config.toml
num_hidden_layers = 15
hidden_size = 256
num_attention_heads = 2
num_key_value_heads = 2
head_dim = 128
intermediate_size = 2048
vocab_size = 1024
hidden_act = "tanh_gelu"
norm = "layernorm"
norm_place = "pre"
norm_eps = 1e-06
positions = "rope"
rope_theta = 10000.0
rope_fraction = 1.0
qk_norm = true
attn_scale = 0.0967
bias = "all"
tie_word_embeddings = true
parallel_block = false
init = "normal"
init_std_qkv = 0.0382
init_std_o = 0.0474
init_std_up = 0.0546
init_std_down = 0.0546
optimizer = "adam_hyperball"
learning_rate = 0.00413
beta1 = 0.9
weight_decay = 0.0
lr_head = 0.0077
max_grad_norm = 1.0
warmup_steps = 259
schedule = "wsd"
decay_fraction = 1.0
decay_shape = "linear"
final_lr_fraction = 0.0
batch_tokens = 32768
max_seq_len = 512
doc_mask = false
train_tokens = 357100000
max_steps = 10898
dataset = "wikipedia_en"
Each number is 128 + 24 x the weight over its row's rms, rounded and kept within 0 to 255. Layers, rows and columns count from 0. Numbers have three digits each. The size before them is the row's rms in percent of the matrix's.

# layer 10 MLP up, 2048x256, rms 0.0546, rows 73-127, columns 0-127
101:071161102156131133156113138124111096116140145079146120132153091085158159127125124106137113096130159148091108118118113143110102105131143152164149134136114182096105096126122130154097145110130170106136151163156184138122160134162145127144095141111130114143115118116117125150111134126116116124117183099136153166143120109117126147152176119117140131092138106155101169108108146128102094092131
104:102088107126118114141157127105122116158131176135096101101125120119157141111133142110100132111173129136087089133133112088121098116150143123138123139113169110103143123114124135136119112131161150124103174141123114087123129086154134136159140155129100139138136140140130124110174142107109174094143154089135130139139135118133114109106146095124100116170106129115150187132140109180089191099159
100:140171106143160136158159143122105119133095137115082116137118159116121104145088151119149092113130158096121118170130159152145118156137113132183106149115112122104106074136104118151142088115158090131149131112138130110075053081111134126114154145150127106114127136106132093173154148098147108133074130110157127147140143111081110124133143132147113134124116176167148165155081146129107107166117
096:111136169137080131131125120160120149087107133150090068114135101094125202136158137125126153136165113120125157153149103120097161112160088132135112103128121158125127086084153135151137095137085095108107176126147125124190153151130147144099135121111148129138112115147131162137128156157122089110134093123081117139141157162157137136156124130150103138149127151134132143105102119132144115121096
094:104117101121136135162060127133144079121133100143109112134184097108173127115154155142150087116106113160101116095151113173132118115132117158149163086139153139125124134081113151158106157122146074114107114117167161110150109164138153093157102104115151111116137094143118141123174115112136108103140131175147096128114127164165137117134100113126132110132118101140129123137121162136139130142125
105:097109096146095104131152119153138181127098137109125135119156133155108161137166108098154134109129119159151135078181139177099149112135110086124154164126177111128139146078122099120138155154124111087108124180140170116163135117091139142152114129137131162173121119107122120101088140148114090093134138142106125134132116159122115136133175120124114110101121125152111072152116150129157096150155
099:132176131139130132119113142136068144127100140076149127188148181130106081143133121149122094154110096134123148103138100167105106124150127125102163164115123102113169095084118131149126097098122079142132146153132139087139110101129152113094144152135178108109120140110136152142118165102097119131140164158106133143079124196087113140162101114151137150128118114189120097083104109099145108120113
107:137164179139128126161136154105105116142150070111133152159168108102168129107153100096094166105142147124134086107139106127125166144139157136149121107131123151138110149127116149140120120152141118098127146111120101052092133148118152106157073112167138129086069136116103122130187121096096118162140138155113138157120195126151139128128146132146113101081104133136103084148164096153121131165108
098:126067177139129173165072150136102148135117176162124141149140143168101164138141110150139122189099127160132116133148100079122124134121140163159094160142155163078163118084122131104108126139119127122120109119160144095114134133160134085148120131095140138122089106148115145151154153113136137147123146098146139176133099128124150103138109134142118123129104103150110133096138123115132142128114
101:116160110113108162113127189130155122117166093128163100159136126124085113136141163088135137113134131172164121175156112091119151141146157086157149125120168127098132129139159187131105103100123120096110089154149131132116102107118146135139131135087131134125134153125200169100136116096125109156120168161105129143092135093156111129157145133149135142129148105176071115166114127125075114111152
101:149109093139090114100092111134129119153123152146107119153142169137154122152146167138079109163091137092127131121126145199128129147133172143147097193102133146110134134146120133086092146107116111123132069157129154094155138101111140136080108144134101146100125072087156099129153125144116130131106103138112161151140108154109137133115118126137099105150164129122123154139141152089109118112101
103:138149160160169139162118120124120169125116136127070151189142136111101162129142103094136129147137131085090106108080096152115157138110139095161140134136179108107153087114141140113148137114127156149100151131123109116146114134126177118117120113132128144078100114135098103087112119104103085109107107082086109149148123126151105135110135097097147140140076164138108097114152120105124153151086
098:143143126137120140126163148111161115167149127151126137120111129135155121114107120144155108108121158148123117110105130131086132139114110113199178145122116137170143127153120123161128125186126132133119134118116125080207134119104163123143113158101175152098138159132131131140137145111125099115119122085099128160100160081145122144127111101160149149107123116091119100159157168159165130119130
104:162129162103114151132138134133126196161151136097118156151110149110163151128135077116114151154140138113102156071129105105078134120111171093156093152110122166077124141144163143143085121147110140079090140103116112142165107127148182138153118113181193171138116127130121111156127156128121145111140111107149188112110149151082097166164152130139121182159122128111109158105135132146123108157142
090:127142152123119145167132145138113152120130145127110096179130137116149147113151119163117170143142157118105178122131143116123125076128117117147144145171102179146081156095132138161087150168149164130140104082062147120111128140096154139145090146168124115118128137122098179092100151100151141128136138164118135123155128140116145103133101091124117125176101134124133122071114096155158120133096
098:152153075156162117139102114156146107180158133096164163155126154087122096118150167141123097138106088155131128104152168113123140110126147126141173167147087145147166161103156157133122130143123098091130103122147158117132120130122158116136138144125138101138140100127096156128164149148094121140114133112103141123105140136144083129140170152127115168145151126131079100148158171127125142123141
097:138090153157102095141105122116088165100093157163116121128186133165136132118125101136102118101135138151134122095112144114098106076153122141132118129108141139133130129125136123138151142113142153088094123112132158134161089136130111157119129122098132157107112133146064137128124138125141089129161136107128161117114107147083115171105114103139153156121120140131096122124147130140145130145176
101:135136140135127130129130133118124126106145140151130103130149135156122108180159102129126100179119093123143109128145144105149141080116115120122136087104138157145108158100145145134147136142075126094126158141108164117094140137140152167136095098172140156145082133098091138110108192152162085140155105080122148124148117129147092169116144130129096141171115131126096106112127120156131176087140
106:093131121121101083126095126142137091174111098112137127117124136146143137145116075149169122141116123092129140107120132089112162092126125164124194149118116109158120156124141133138125135138099103122120124139120120097174160107114175139114128134117142104107104101140163135187160156136089087094148116155140160162130145109116106118154115115127112172128130112128133149138170124128148181108143
103:165084160133114095129103115117133124143120141164144105104137155126110135146121117117101097183100159142150115142123092104103134113117124116141162156143127160110095102122145148131097116092096117108132132158105127114129122113139146112114089152149119125102072110110114129115095163096137125153127104104130148145140116141135126163137083142156095112159119110116130118153156172135143098140121
106:172087135146130092131133140138105153114115122152123084104147134139113119165142112176123054141124121090136100146126122117096153116145169148114124149108124157113079111129152094151106124154137084119124150081138105084082133133133123158116095144146125144124089142089096118191134146135111121148112139133129105154127121124120102159109110100132156122127114143145119156135129143132130116131131
099:130175128135120124138144136109092116189081160144112154171125133111136115141123125148138069140073121131112114130134122140139152142118200112176114172121108133129131147140125109112095106127153061109097124122116133113118134131073167169097148153144112132146079104127123139158085111135108084139121133117140116113114112108117130128135113140138148132156088106127107162106151149117156139131113
096:113120115133149068160124121146105167109128149130117126143142120161096169145117101178111150120099117085135128150135153113174142152086143110161178112102176156096173136112148137108125084107143121102114116114165111122170098157136100106115097128096117113102119115103122170139108114142149144113118121146116129150140123151126110128111133201151141172125118114112108159123146121157112185130126
100:134155146168133115106131157149103136146152103140140122149169139111147141141186115134102128142111118152132141129118105147112124124121127071122148166112170099112116114136131202104091151132127150120120092126094144103145132113106124164121154158118126112136093119162144101147092175056105129125143150152132117137100122160128114130163109119149120125086133096139131121115142164107135135126134
101:178119111134132114113121120111140144114146090136130158099099139123143162126156139122135141144114174103105074094160108123142182145122166117159117150089169100138097112099143154137125112145146155121121110152109128115098164145125140121152123172153102154127072102134114135125179133132114107065109125134124147166114144141123126096135126121134118126140104183144101098094135098170067147121130
109:128127101190124129116085111113152170116116191137124090143167123129123107118151084095147105089097083140131157080105126139125170114125137113134149179109140154118142134109121152133071154127191142114117138110106150157116154062144178143112132141157086131106142098126133125182140123084120089110137153157118117163085110109099126154152156132108138137140152128131125131111170126116125166158120
100:155122124107169102131107100124133105161119131107170173136132106116108153133140130157132124152096122109130097128139118146124100131125146106092177131094112109134172134122136145146123157142116174154131107138118163083153160101106163149052131140131124109136131095126112096142185111122089122151087144105136137141150107131140100133165189139141149138111122146131111153136174160099156093142124
107:149130148151086120132135171149141144106090106173111103147115143110169144095141114112135122155106149150104125120128127094134145121149111165145113119134139153138126097106136123083050124168143134115123129108128173185117125095099174129171093144124129161121104095136145163161112114119122144051088115121132141135110145196146107140092133151126135122097112084179131187070179109135132139159106
105:136166139118144120116141152118080155118109143105111146156153148127079146104110151125143061106110115121091109082116103117121105141120156135148092134140125120129134144136178108106138167092138088153133114105146173151116140090090138180113136136142150141133149139128122182140137138121116111123129140072094135139115107123129142133114107152136100166088152106180141099096151159140101157178128
101:130175111105136131121096159164084128146117114093115138174122109123101127130132104084090096135095120182075124120133155130111126152127117104160142118116122099161114103090201136136136133135161146148135134175160148106147105159117110108092132164114129162094128135087151131123145128130124153169142164149099110128191141150130119152151155153152147109096125122131143116084128191126162159150126
104:150181115131067130140139130095155127161134106082149144126146127150165154129096134116095128174087132131147119097113137131156089134128159111164134147105150108140114105069207144148104201144149104105138126151172131097130110073114128152138081140142129130104132117122151175135162105137109128106081118126097155129147166123152112108157165116135100116120122101151102105107160138123156158145181
098:087103110152184105149138153120159147149116086081144146147153105122130156111136130136112142175098089137146119164132160123167149132125161096165178126113134116119140117131132156173147144102138108124128140104159107127139097154135123139145104137125110097056126099114136144097135132134101101072125116162119159128102126142104145146098090158095121122172121142133068154157137134171133103161092
097:120112119175126120152177142123151150152163074104176124143120136114101158135149168106123114153136117120102142100159144123122119154158131129130168139115161112158151112114105115137113125099159139157121143112167137118154117112064160132089129141167170118129085075142094112115123162123117128135095129136105151131149153109127138100112150131127147113138100113130122172137157107142162134167149
090:117121151174088148149125141127127117141166163111121104186169179109136142126133132132112129126154118157094112116119144119127114130126082098120081124131148145155119120116110091145141127109121123134142092157092121151139074144113144122120129084130119116148113103136121124104152164136098090134155096149084138119093119148150100106121171084123110129117145146131084192145135110149096140161086
100:147096143147127133180085132117112141171120163108104136155110112147150135127145105144167136151137139127150159141138173097125115095123130116143120127101095144157165150108142124168097124122166109112113101165132137106131092096160136145116102133085149128117148118142126129157154139125105111154112092110131120133148115116082128136112123114127154176138098131126107084121131117115119149123087
101:149127146122150086141115148143130103123110151099154117157134152150162143100145145119108140083197125109131117110095139161121158117146169117113099131131090114119114138107132117151138138104117109128054140074140156109079107133107122139126126142129116159097096122132148076151138146100115115105175093134136119140107127110101108142128160094212142097142141171116110127105112155104141111128100
092:132102153182141136155098118120109093114136130136107138141144154109108152150141130108088076119117128118153134133139125160152111140160171120112122139096144140117069073106123070128130156113155124116140145122137143140091085135150099145101099148125159119114119125090118089135155145147158145134109140097083095142189140166139077114138114148104116105119146171146108123143131140152150119205137
105:152154101127157120096124137084071100098103130129151106125167155123105135131140181114113127146130147139142117111148146136133098114170137093125117131102156107125129098134123118110114132139173136130093107097113157125141150118182123173112125140161177134086061103072146151116089098085142113113121101097100148150147120149176163148135146098143129117096122117122144121093139114145116130142170
097:121156138110112135137111154079123185126109090120117113136137085160133137098126136142187137113134083136124130101176136123126117110118126146123149136135136143120152177113139179133087105097099112142121059142136171100165124140104124129109115117126134109101146110125141148133103092140093069170133121111143111151131135103143122082139149133149124120138086092139126110120126127111163119149111
103:103135121081132110170110121114077150122152144108114056122106158146143148139109159112142131162154104164104111098121131158140125110133176120132130126100126144118151141109135127133087114104161117108131162117103143122093083118120130122098145075141129119133113102158134150125106132134144142148131130078133154187163110154147143120139133154103164104137147123145131165112109144139106150123127
095:133130126159125108131131117076116146092123117154138120123151146139133107148185133107144136095137100110109123120121172167132127119149138118126096159121154098120113149062119107143142064090155125099146124121142125159139103148082091157115120160138159137129150117159149148133097151128171083148141113147072135133133102154067113156134145128133152094114114124126131138152150114139136152148108
100:109141144138107098146148142132138145128120124154143121149164148139138166121191143113084110142130147127089113139164134162116100107113093109107138124148126122131178157099150136127104132090175107150154133092105127105188130106139127101140113127149132165107141093138135127081115151122133135110142129118130164140140139086123095129149183110138103103155114120108116126116152126110128143170161
083:146132121167114082127144102141119156139085152133124150130155174170145113152138105142136119142100122139136127125118132124147144120166136154126085157097102123101132149117111106171094156089164106074133108112110142106121104150101085153117137154143125098111135124117139129110162126139142164143121151097130172096138108099139143138111196105124144105123137068106090108111106133102151145132168
103:146117148124100102125130095113157139118174122088137117133154101200138118162142104145129122093074099145073122107147149123136134123118125119140094181146165093107099146091139163152101129134168119112135116156122099090138123117115140137134123096143154135138144129141147083118145138130166137112114136138114136124108130127140086133124155079154095132139084110151106110151163089133124127094132
094:119155106089170115100138154116100139099107076165138119183113089145144081102149086167172135105129117120117130110138130093140192143138129106136131175117095137158151091083115146177142153121122095130111107139110119130128101131097121144106147105148135143108144144107130115109185144124095121096140119104080123113109091130131109115148115129111166157197118150150155133141096170139198098141129
101:142092125111095101127155166107140121088156137090115099124154093122142132147102147127144142170141135129119124112159141118153104087124145109147061132091134106144131103082136158194111115142146114094105146144102126106116129141111138147128141176170118106085142146128118103110114162129127128139106131112171135168117132144135140139129123084106164121154126136136194109127156139143135165119148
102:141128140130151112169115150143158117078122126104147158133123155127147159103125127129158132063120158155099124132145126121113106118151140142146156086120131142114104114140132130147126151137152124146135111113095113117095107079172120134078122134132128117087117126142145119165145101072163102095087096086113111141124139119135101144123129117132118133115106172161107190117149119116137132163137
108:085126118117097143137124114149070128142110124102086096174126110139123161145135168114148139138080130128149130100112123099113139106100164160153104110130113136122134097153133128110122142141142095098118118119144112167156116110146137131142066141128150135088121093151140162151142115179105138110137107139157137141167140145130118164133110139150159132129107116175085129099124180086145124110141
103:123160114150072149176147163084149166148131147190177111152121110138121126175124129129133135131110137159139139148153120124095131122128146105125150136138120153093117101155118138120144123098119093142122104113153128131104146116147104112151101150155146115105089147116172135142109153111111087148132168104103130155113117135115117139150139134138124107148131112177113125120122115110123129160067
105:119122183119089164126130180098075123156142114160146147133175134153172181171162131183160069113118061134103162140120140127133143101143135126126153138097114152125153163110136114138120144131096089094116103124137086111094145133167167166120125164157143138101074125124086125148104147115127120132143131150149150118149113117070135130149154082128125123159121112133143159122147136084153108092152
102:116117106145123163135131135153146177174112142141131128144156158110106128154096110131115081138096139142130125135102128118142151163180138116120203120131138139082130151081112148136131106090152112143128136087130143178166128131139149102141136141108141161107099111142126160118169158098094097123084149121134150130063109134107117127141133114163149143184119138144093165157143165097113125108146
100:116147119141123093153133148146100122105148158189079102158154148133133173149158105128131127087168143130103171099136129135138101105141146122162153133154127109136148125084148111147142124129159122122144102172158132194154104120162150100067101117169183157105109145135105136156116148121116147115148092158128147140101125140118121155132125101116176131103146139128119138131145147138110120153117
100:146130167181122088145149121137122112109134112118122153156140129108084108132177120131083139170129177154082116110126146146129155127131138144108106122158145127137116127118143131134079158131153092098127063090140133102147148111122161144119115150149117134108140121161146137123133119112160141150135109132091162133111116159134136121140141129127148111145113137148122105106134162131138119139110
098:139137163146089130141115088116112132121177133170168114163176086068096131102142087188104103110134166149151180167120128144126127087097176121116163108124131147117152097087101166113147084139080111136150102100153144127172147107103143157114111151167162120071132104148114110139133128121103115097102149126105130168118124119142149145151131125156116124134141104138125162131112175079150170146127
106:138123130131107141136156153104075122122091116103110114132117109135100145157128145122127148149152091143175136144156150153120091133119142101117126183109078097142139131064144153150159169122159090114129083120143139084167103089101184100086105148150173117105156104091132125126157125118130160101112120151113141146153175113125110160122141133133116098128104114138139091118134128188162138112111
# layer 10 MLP down (transposed), 2048x256, rms 0.0547, rows 73-126, columns 0-127
097:130061120134152145181126057161150139125151147144144118137115112116126116140157170146136131111118089132136111080148172141095122088088114119132094123120147106126115122145186111117140137118070147117094094112137108138122103140087101113174096120116111131100121099149174119119115152140132157107142123107111145133147179158146146130140149127103087129100123134133118119137100118109105128093077
103:159149125106127134142114117125180142128124148138121112120114117140116132075149114162114152133123128092141151112113173087138116108134148129160134132141105125152096130113125187113132151151130187117166104085114116119141130115140139127146080089138092113137109107089137127139125164123134110100112107169174128128123056085132129143144129146139128104087169174090122119087107112079117107089150
098:093160121149143134165149129107131146131103129142104136106086133136105108111128133097133072170071145120104121115095111125173157131138111118107091132099093123121169103084163142131100149128168115133148077147133145150147187121120155144124106149136137157133123101094127153140105127121094103117141197121132108147122119132181112099065118115121139148124164106158129152105096119139163132137145
090:132116113135155095126148103096112139141107093126156149157141129152121102126109160106119132091091180102154112037091125167145138158108162123129094097150135154134155165139150148123075143130124158117137135149118142110120070110134149118159101168142122088124157147145138144158159116088148135091124156122144157121105090142132153164092137091135141114170151138147108144124118116132149136124147
097:123073136125123079104162123166104087108128124100124129108109129166150154158146142138160155087112132130140159093129087107144127121118130150104093116135172121145143116134153109142142126109135155110154146136102119150134159144073096086162146146124138151124097105124170112126151167114146160122146091120135151159099103107136133155128132140182132116125113131163124128172116155107131143147144
108:126180066129153084151118143110107125155124117134139117130113114129129126127112115088140154104141138109125128116143117100191102108114137086171157124118153113150109155126101074148108123187121103101122079160129094099112197098101124092096109125131109094151145125087138104134124119146159123114111146141126098135130102110116128106150124100153095071127167109152131133111120117125099152133141
099:142126128143094126126113094129140135136168117122177131086158099079088148139117157168141130112138089111117128153155128145095133145102119133097128127166120135114116099124125161118127180123124170135120115115143098106114124111142119131120112121169167089121167119114118079139122171152164102109187141130134141113091118112150135142110119181130080113121170131161142131135137148159147155152091
104:151156105122076140123123098136125137100103161169108074101145149154105132122134107091107152136139143100153149124118104083159114132148104143101150131141125142140136108121079162146161113113128101100172108111162125161111107090112118177107164088096150126140153118132112147130153141117089137151097179117128142079126115136098170119115144121151103133118165109092092149137129132131110112105124
095:140159131096156095117133149145137136145137117118100083146110115164133141147144117095131157117083184099136097182094102107154155178138117081146128128163153089154143126097120135149134155101138127126136135116135112132109089132142110134102126101094137135175116127103108143124083129127119138123133131093082144109123124136146125138102123093131135119146112100108178115113127081113118121110161
098:188151141108127174122121112148172149099152165113158154131109120128137115119108113126083118097116157135105107097169129106126078113123114115074117161144088097148110136130131128116125173157093141155123177116113153118170126165164152123112131125119133099132154143149158103091108115132129104130130102077133117094122103159146128109143134102120131137165117118076090153111123124116130129153162
104:144129077112163118139105114126106151136141111143079148109129110072159089072101133108112105153098162132144098114140145168128148146149082129155109151115138135146130137131140150140146113098114128154127114106138138124156117132170125128121124140130168108132122150127121128155113111148114126088125125096092081122110145142106176105152131133065147126124178100130171141116146100151183092115128
103:098127144114139121112161059128130140125125125139115133122082121109111140129117114167134119125138094163099131150116126102090109136152079145107099147094145104139129108138125117103110123146067143121174143124137127128160107137119110134138136144089080092131110173140119155157148131139104153102126159105151102103157137147150074142126131122181124167161145104137118122153100107125166060096193
094:093137122153144102130124148152146132113175118119088152144133162122103154110151135116116154129117135106141150145159072130184087155108163156106119139117122109088158104099105109126112087094135119141148135132131162126087128098109105127109133172108088119113118154131153074171100093141140165130121106144140162108162118144107102094114123107104137145136140110091106108145162118143150137155134
104:117129162131100091197155126086080127089168112135116147105097153126175173171212152135124106127143092130128102110143118124107090151130117153104130114106109139116156122138120110119123108079087157118106162134153125151127185129091126113138085140133123124104115122113101109139121155111139101104148151161128106153130126137158123166205148129113119125137135117117122123106129088116083142184155
089:097103150130129104108175107132162112158137125144108171132110121102100098147160137110102109095128118114131089150146152128139146115158097117109170143144159120115142138132144103147132117112116107132142163130193132124137139112137095122144135144122146163166175118150167090146111103138136141138156122093134114106123100126161121161158139140162153117132094077094144111169117172151112144106133
096:135091117117157092145116112175142151128113145124144140160095089078123114098127163114096128101100115117116123124150099130144098115146112167086110125192111148112120172125161159158103133148137116160149152114140094116181116119141143133126166121151125097163163170111162144117127083104070146144126155128143132111159095109105110094127140145117130139122074136142173154137139127128142129120150
093:183164145125185103151120140123123101128137085121200120120105142147124140168127111111140063142137103100130122158099161123137127154052142105128147143119105116131127098132134150126148098138108104114141159122161139145125108117137117062148062121139099152143152102114146166093141106114133130158146094164123121112111147168163091121117148129148168134139168124174137140129127127167122160148139
101:154149117146130106089103115172107144081128124123196099106084134200083144155109112119092139136124147093115098138141125129148126111098130100095095086080127106150134127139127092117149137102109117112114140144121122131096116167167156157195087136117071127135149117095123163137131126122119132121174117120150133118132129132143121092090150111137142133151156138117078151161155134147109161121126
110:131134149129138090152130119082133131166113133165147140127103177118157135166150153144141108169148122124112124108119130082105104093102133127125157114102119163131091160138101152114104105150151145094138095105130198081169124113135096121104117146117169150140138098145132178105107154113153088112094153152117142145111118136130110151147113146132156116120115129157156141089135165105151092120144
098:116115123115075137164127124124129157117084077138111142089117122159168091165134144111106158101121090167118109121136112135130077128109113098138111126103142122108149118152098100136117160097152146111127136122107167116118161132119148092136112117113135150157112116105126130163140144149119160187089122153129134159167143142107128167135155116113131118132124133110126085120164120142113130139124
108:144152105159119146101134121146142126108144172140107157126136145112137106131125100107089094131134126155086121123144174098100157161143131139112130139102123164094133102136083155105113130096122149119119138142118186127138074123138121165105136118123170113109133160161081119109096126146112115131141128128146116117149106128123108105140143107093159123095115066134149112158110094124152125126168
101:127102127158140123157115103132127154114132136133110121154133136145111124169120075129127126062131169152154127129118152103142111145103113127124133088108108102083111149114134144098140092086127137116147094141124116121134140101132164130135099118131113112130139150120104111091164183105107112130141093127202118129144127137171108126128094118161147111097108099137092116122150079128104127124145
095:090092130160149143120186133115154140132096121095125107079138116132129135079114142103119121102108134157142123150119134126077145095124134113164084145178074127121102136156131142080154166132112078138151103119110155162105149121114096126115141130162117131119097105128128155154123127138102113133109095111091109133125112122172125113167117099153120125137117149136149104102116119122158098152141
103:150153111121111119108171124149139129159184142060130141118150131125087146114129096162096163133114161115114133162114123087137143131118128148119137129121110120137139125141150139105098120139118103120122133101111071125095114044141084143124153185137101097126119120120161122096124175150148122120136109134077149086120172163127127152116080183156127122116116147185116120134139118121125086125107
103:138098135138144094167125100123094132172127083142131065143141116071143145099099181136083127152159141154091119126127113133103119142126105147176177114082124122119095117138152106132150133149133150102109106134104109119093138102103103111143154116140107124105129093092129160134146158177165049136120141104142138147125144147111159092126091124130100088147126115142124078138168155139106127130108
110:104177101117101144154122107067162128120107138137079192123155109108128170115100107128114100113146095129125130140126139118111131170103145116162143147098154128172116129156111143122140127102119101131139099128110163114140104157104150128138165172145117103148143147152102118077148141158111134121136111103103130104118191130147109116075151121155106087128155090157135156132100137115120137104151
093:137127179125169172116119104125141154113171139136091165132128129166149109119135114105176106122085124147122132125124119154126194120160114138136100118125108130100131116133151075126145143099163119128157152145125147143121138132092085139135185157128100185153145117122108097160095101136111140149140132166119093147125145129125161149098128081085160138102133142120109138123174123091142115142117
106:139128133133134101107142102108126121150140095108123126141128129170156130118127105165172133132156159185094112130136140162131140141101110112122165130085117075134138146152105143111132093079113126127142178093107109050120121139135146113111132132119127100111150089154123094127107134147088102136164166128141136139202132116127143170170109106128152152108126148162090114117134170134099115146116
106:149121113147121102138130115143121099083126123125132129118164161133137094138163136110111102133144163074177135135136125139132119137115128137135122093156134136097111132161107123131078106137126118105168113111132141100075144095123111132143132100148130178141144104165089163140156071127149165162137139082091118091101110075158114111082157197160140138142168094171152114202135111111141171155120
101:106067139119124107159079114099121110110178113174117132114128142151094118120134134144106122166123100111124123130154121106113113121148126113106102145130183102168181096156124163134107165100157154092146143144124163120129139120127160140158154165126129113136088116105138099129112132144118153117157126080117140134080108058106111099157126144102141123119121099128110156149131138124131126094130
101:146076095137142135137136138108131121109151129123108130122075077132124145137118157169097160119186090152120112138177132132123139115110124157124116125178127155155146135174143123137122124095138108115120106098110173117147127123160140156149118162096132145150118175128126099146104124107137167129145144123186124136109075116143118095183123169134186172127142145164133126114073126123162146138132
099:181127152163145203098139071112162102157139127112135112127121166124111072117119113183165117118136137124174097131123106161107104137109122123102115125112175134087126125142107097142156086068123104121103124146144113139143120154145096068153134112111130140163112156142178157100141160153135124131112138130084115076149124149142128131110117097133112169150199130113127104116123076117144124136190
098:147123109075097108120123105121152119127158158170127147177120112098153130168105148098133109133144133095096136123144117080132080129101102132093122164110147141116065082122115110119153188102152110153144114151206112162090160168148140121132123123105134165139125178112101129136126120150108125158147145142146131187069153127108147127125156126148138124131142147195146141153118137134162167160154
092:154127100095129133115107124144107135152081127123140149128125117115115168124110137171102122121127107121118137111177092091111140118130158102139172130120117114124165112115147109134106141117087144130111128126108087128112208094134088110147119138129153148107172163141132091138087123150160147128115132099185128139143141072113134134144113158167118075132123105168156103142146119099170133104183
102:147119159130140091141134136146112131128137165121105109098141148144125098137130107144182146142150112132122107105109141093139128132116168123107131075111116132171176116167052112154130123106109102053183101127147136186099085140159133135133086097161137127109133103120129130141129145144124157107135162169155153095111095119102163090122106119114129156131120140122129137097068080091079121102129
095:110116134128137121133158154160114176119173140126148144134120081112089167090151148145134115138122146094143124110136120125134154084120160118152092162119133107128139113132126126110167136106176166113106057119167134126147112131128155088126103117186111145146121121131173138099137140118109151100144110107113084134081103117181144155106170104137145128112137135074124147158096126148128143097122
092:137155112094113104150097106082171163142139165109109138138133126137114078182122081136129144130131114126085109132131152131126125088138117078145133120120125119071139141121183135131133115122168147103162108123123087157143145120127157126114155096171072167142178118146127127146119135145127116122118156145165154164106115084133178202099122152124145165101118130128134142145148139104127104107115
111:161103108122120146178114111144117122114084151129124149130131187145170116111113137157115137077136129099169085129115142152172079124132142139131125151080090128103158105131138125160155122154113115110116095130162125111144133110117142182105044158119149168132089122128160116145113121109134144125108130145109153167111136135124156124114136131124139145080147149136134120144124119099137108150111
093:173121115133117131103108116160107107141113158126138141114166125119111134087107106090147131121165109131137126141167130138141132130146109169110137124122092133143115162141129165095150127140115152121109130127151120176142131129092162107138169112136118134160152188116098166142168102139125145070160130097141153160152095112095166141126088106162098111173148141125104161093136137101076147152115
103:128128114117184116125117125140102119139096130099162153127099145151125140153107119129131154135138129107122173139162110121152139118133114160087097112117151089129124081159115166134131154128106157134122123147184173105150129123116176188148099086155157155123100105162159170119149143127095137101146146153160114073130131139136113143174130144090131194151135107137122142112100097136115090109107
096:129140126090147109149123171121155121150126118134106149146106096135167165157162104132096093107099163109159154111175126187128122116130127088178121146133140115119153128160099132133105173163069169092102135145132112115137172089124165076132126124109095156146126105141135135160102112131153108164124132155115127093121143121150102164171159105104166146148126121165134135119088121098164108122126
105:104126143120141143107120095143103102128169093114136120153141170118133106133155137121141113106124138132165150129071104133117140108128140136137102141092095107142161184138139151109121083102151107104104115097144149092123173119107136097151134120125107147149151132125139161160161095109125144107116125132106116189121139091135127158119134128107161095142156167154110126115136089122082122129103
088:135094146181144159150135110081143118125168102149130080127136081091103111126168108141115139154122154127130135177124093118106120110117139174150147097145127125144151114126148089106136098146137146146113116120158136169174133112137102099153118101099142104157120145145119112121125072142121141096131093093108120152102113178120094153121085136146135106134137124104190115121139072142113137157135
097:132128103130194149128105132140112133074124128103144141110145086100119117110121139092110139158175141122128115172112124109101139140106140154072130138129158131176132113135110143091157139096086132131116116142120154099121083115131138148120106121071129084132185124138098088113095120094127130117124135150138089103110166081126135123133122101118094104134125136123091154119153087129129136112144
094:130092100165151098123049132164137103090163150103126152143102135114113177182127140142094127104141160147134125125075124103153125151109149127125139109126173138081118178138126138125095113072146148143147139153122116121154135101179178147172122140093062141098140135124074123151094164132115160132115109153125132103080136125144170116126139130139083146129126120127132143105118124106108154124135
100:099133109155108113179142140102150127128110169130194130111132145082099132124127097142098093083176133097125139123127148126133120117108131132107151101140166128171081187112129060119108124133121110093114110098125141093126140110168121119140163110118111075140162123151142088141127099104123140104086134116119134130122130181162121140122141142183107138140134096144167127106130133163113109161122
103:113146108124116134106124099109106140171128167126125109145140134126124172127119092120110157150146095156129139145121119089132136160136132107137145096111082133173119082131166139084146126134079142153138143102142160166140148107127137119108134159100151183079107131143169135128079123162092146109119094167126157155145113123092101094149127112114147157140135158160125114105142144185099114137077
109:134106137111168132155153119115181104137127086141137119124170153134136123154166068098138117111151157127130108113150104161151170102124145142096098147144095109157121120120076126148119131136108135129099093114124120103115113117154125113129126135144150166151075108153157089130122121090101121104202166122098111091151114151155087129098177170086140146116116152155143116110124171177142109143154
103:107107119166125124119094083162154152073147136158104157144143119094175113113171103124147146169150136111098126130110086092146110134132132139081113173122100143135158131102127110110114157126140140112153112153104101116153153153078180164200141119099079102125129119142115108118142146129140149109105137137166083140143085085120132110144105124146116139121140149136110150121118119142120172080107
105:122153135088111108113111126138158156139148132118178152144102125110089144144101085126145114158122110093129145137122121163164144104108171130109135133131151100143125156111118187141145097134110098088129090156147123112140125095129103129117130138148162121156156077134122154120148122163140144140101142120151148143117097133153146142180151125101146137139153136114087125104124115078134131156128
100:142142107133123171152128124106163151129097175085097123147129125104096158165101126144154159164116122097149139130109127133170112137114114132092131128132083109168123142133082112164128112128087121136104130109127098113154147126129117148106097151142150104093110156141143154135106120146121132124147170122139147140142126163184140074081136101120105164134144171136094093146167100116130152118127
100:108116134073154119120111136136105134116114149147117101090119164161121106098146087097146104094107135161124132119158101133121133087120110143089131102114119100188129111123133106115158129146114158125129151144124134130163103127148160147116111162109117107154135098082112107188130111135058154128135117143162127134148132135131115154116137155117133125124153116156130167161088143097121157102118
105:114145128135125095120170131096111148115121104121120129177156114132167097139131116153170152122075130115143170161114142103085129097129092183146173133114137167099114115108112101143130118114121102144096105130128104160097133156145113079168157106118108156158123138157119160116094132117141139109157151121106119109135140131142091152124136134130163115160128125206134133116116099162166122121098
095:130132117123163081124156082098109078160173133144111119127117118125107108143174132087119136161130121141084129149109100125122159126091156111131147095169114148141151159100142120145148090172091140158164116163155131111134128056136152132132127153116119143191110148128167087123102141160129102145120137118158144166117113132129131138106108141109098132137109108106110133112130120119133169159157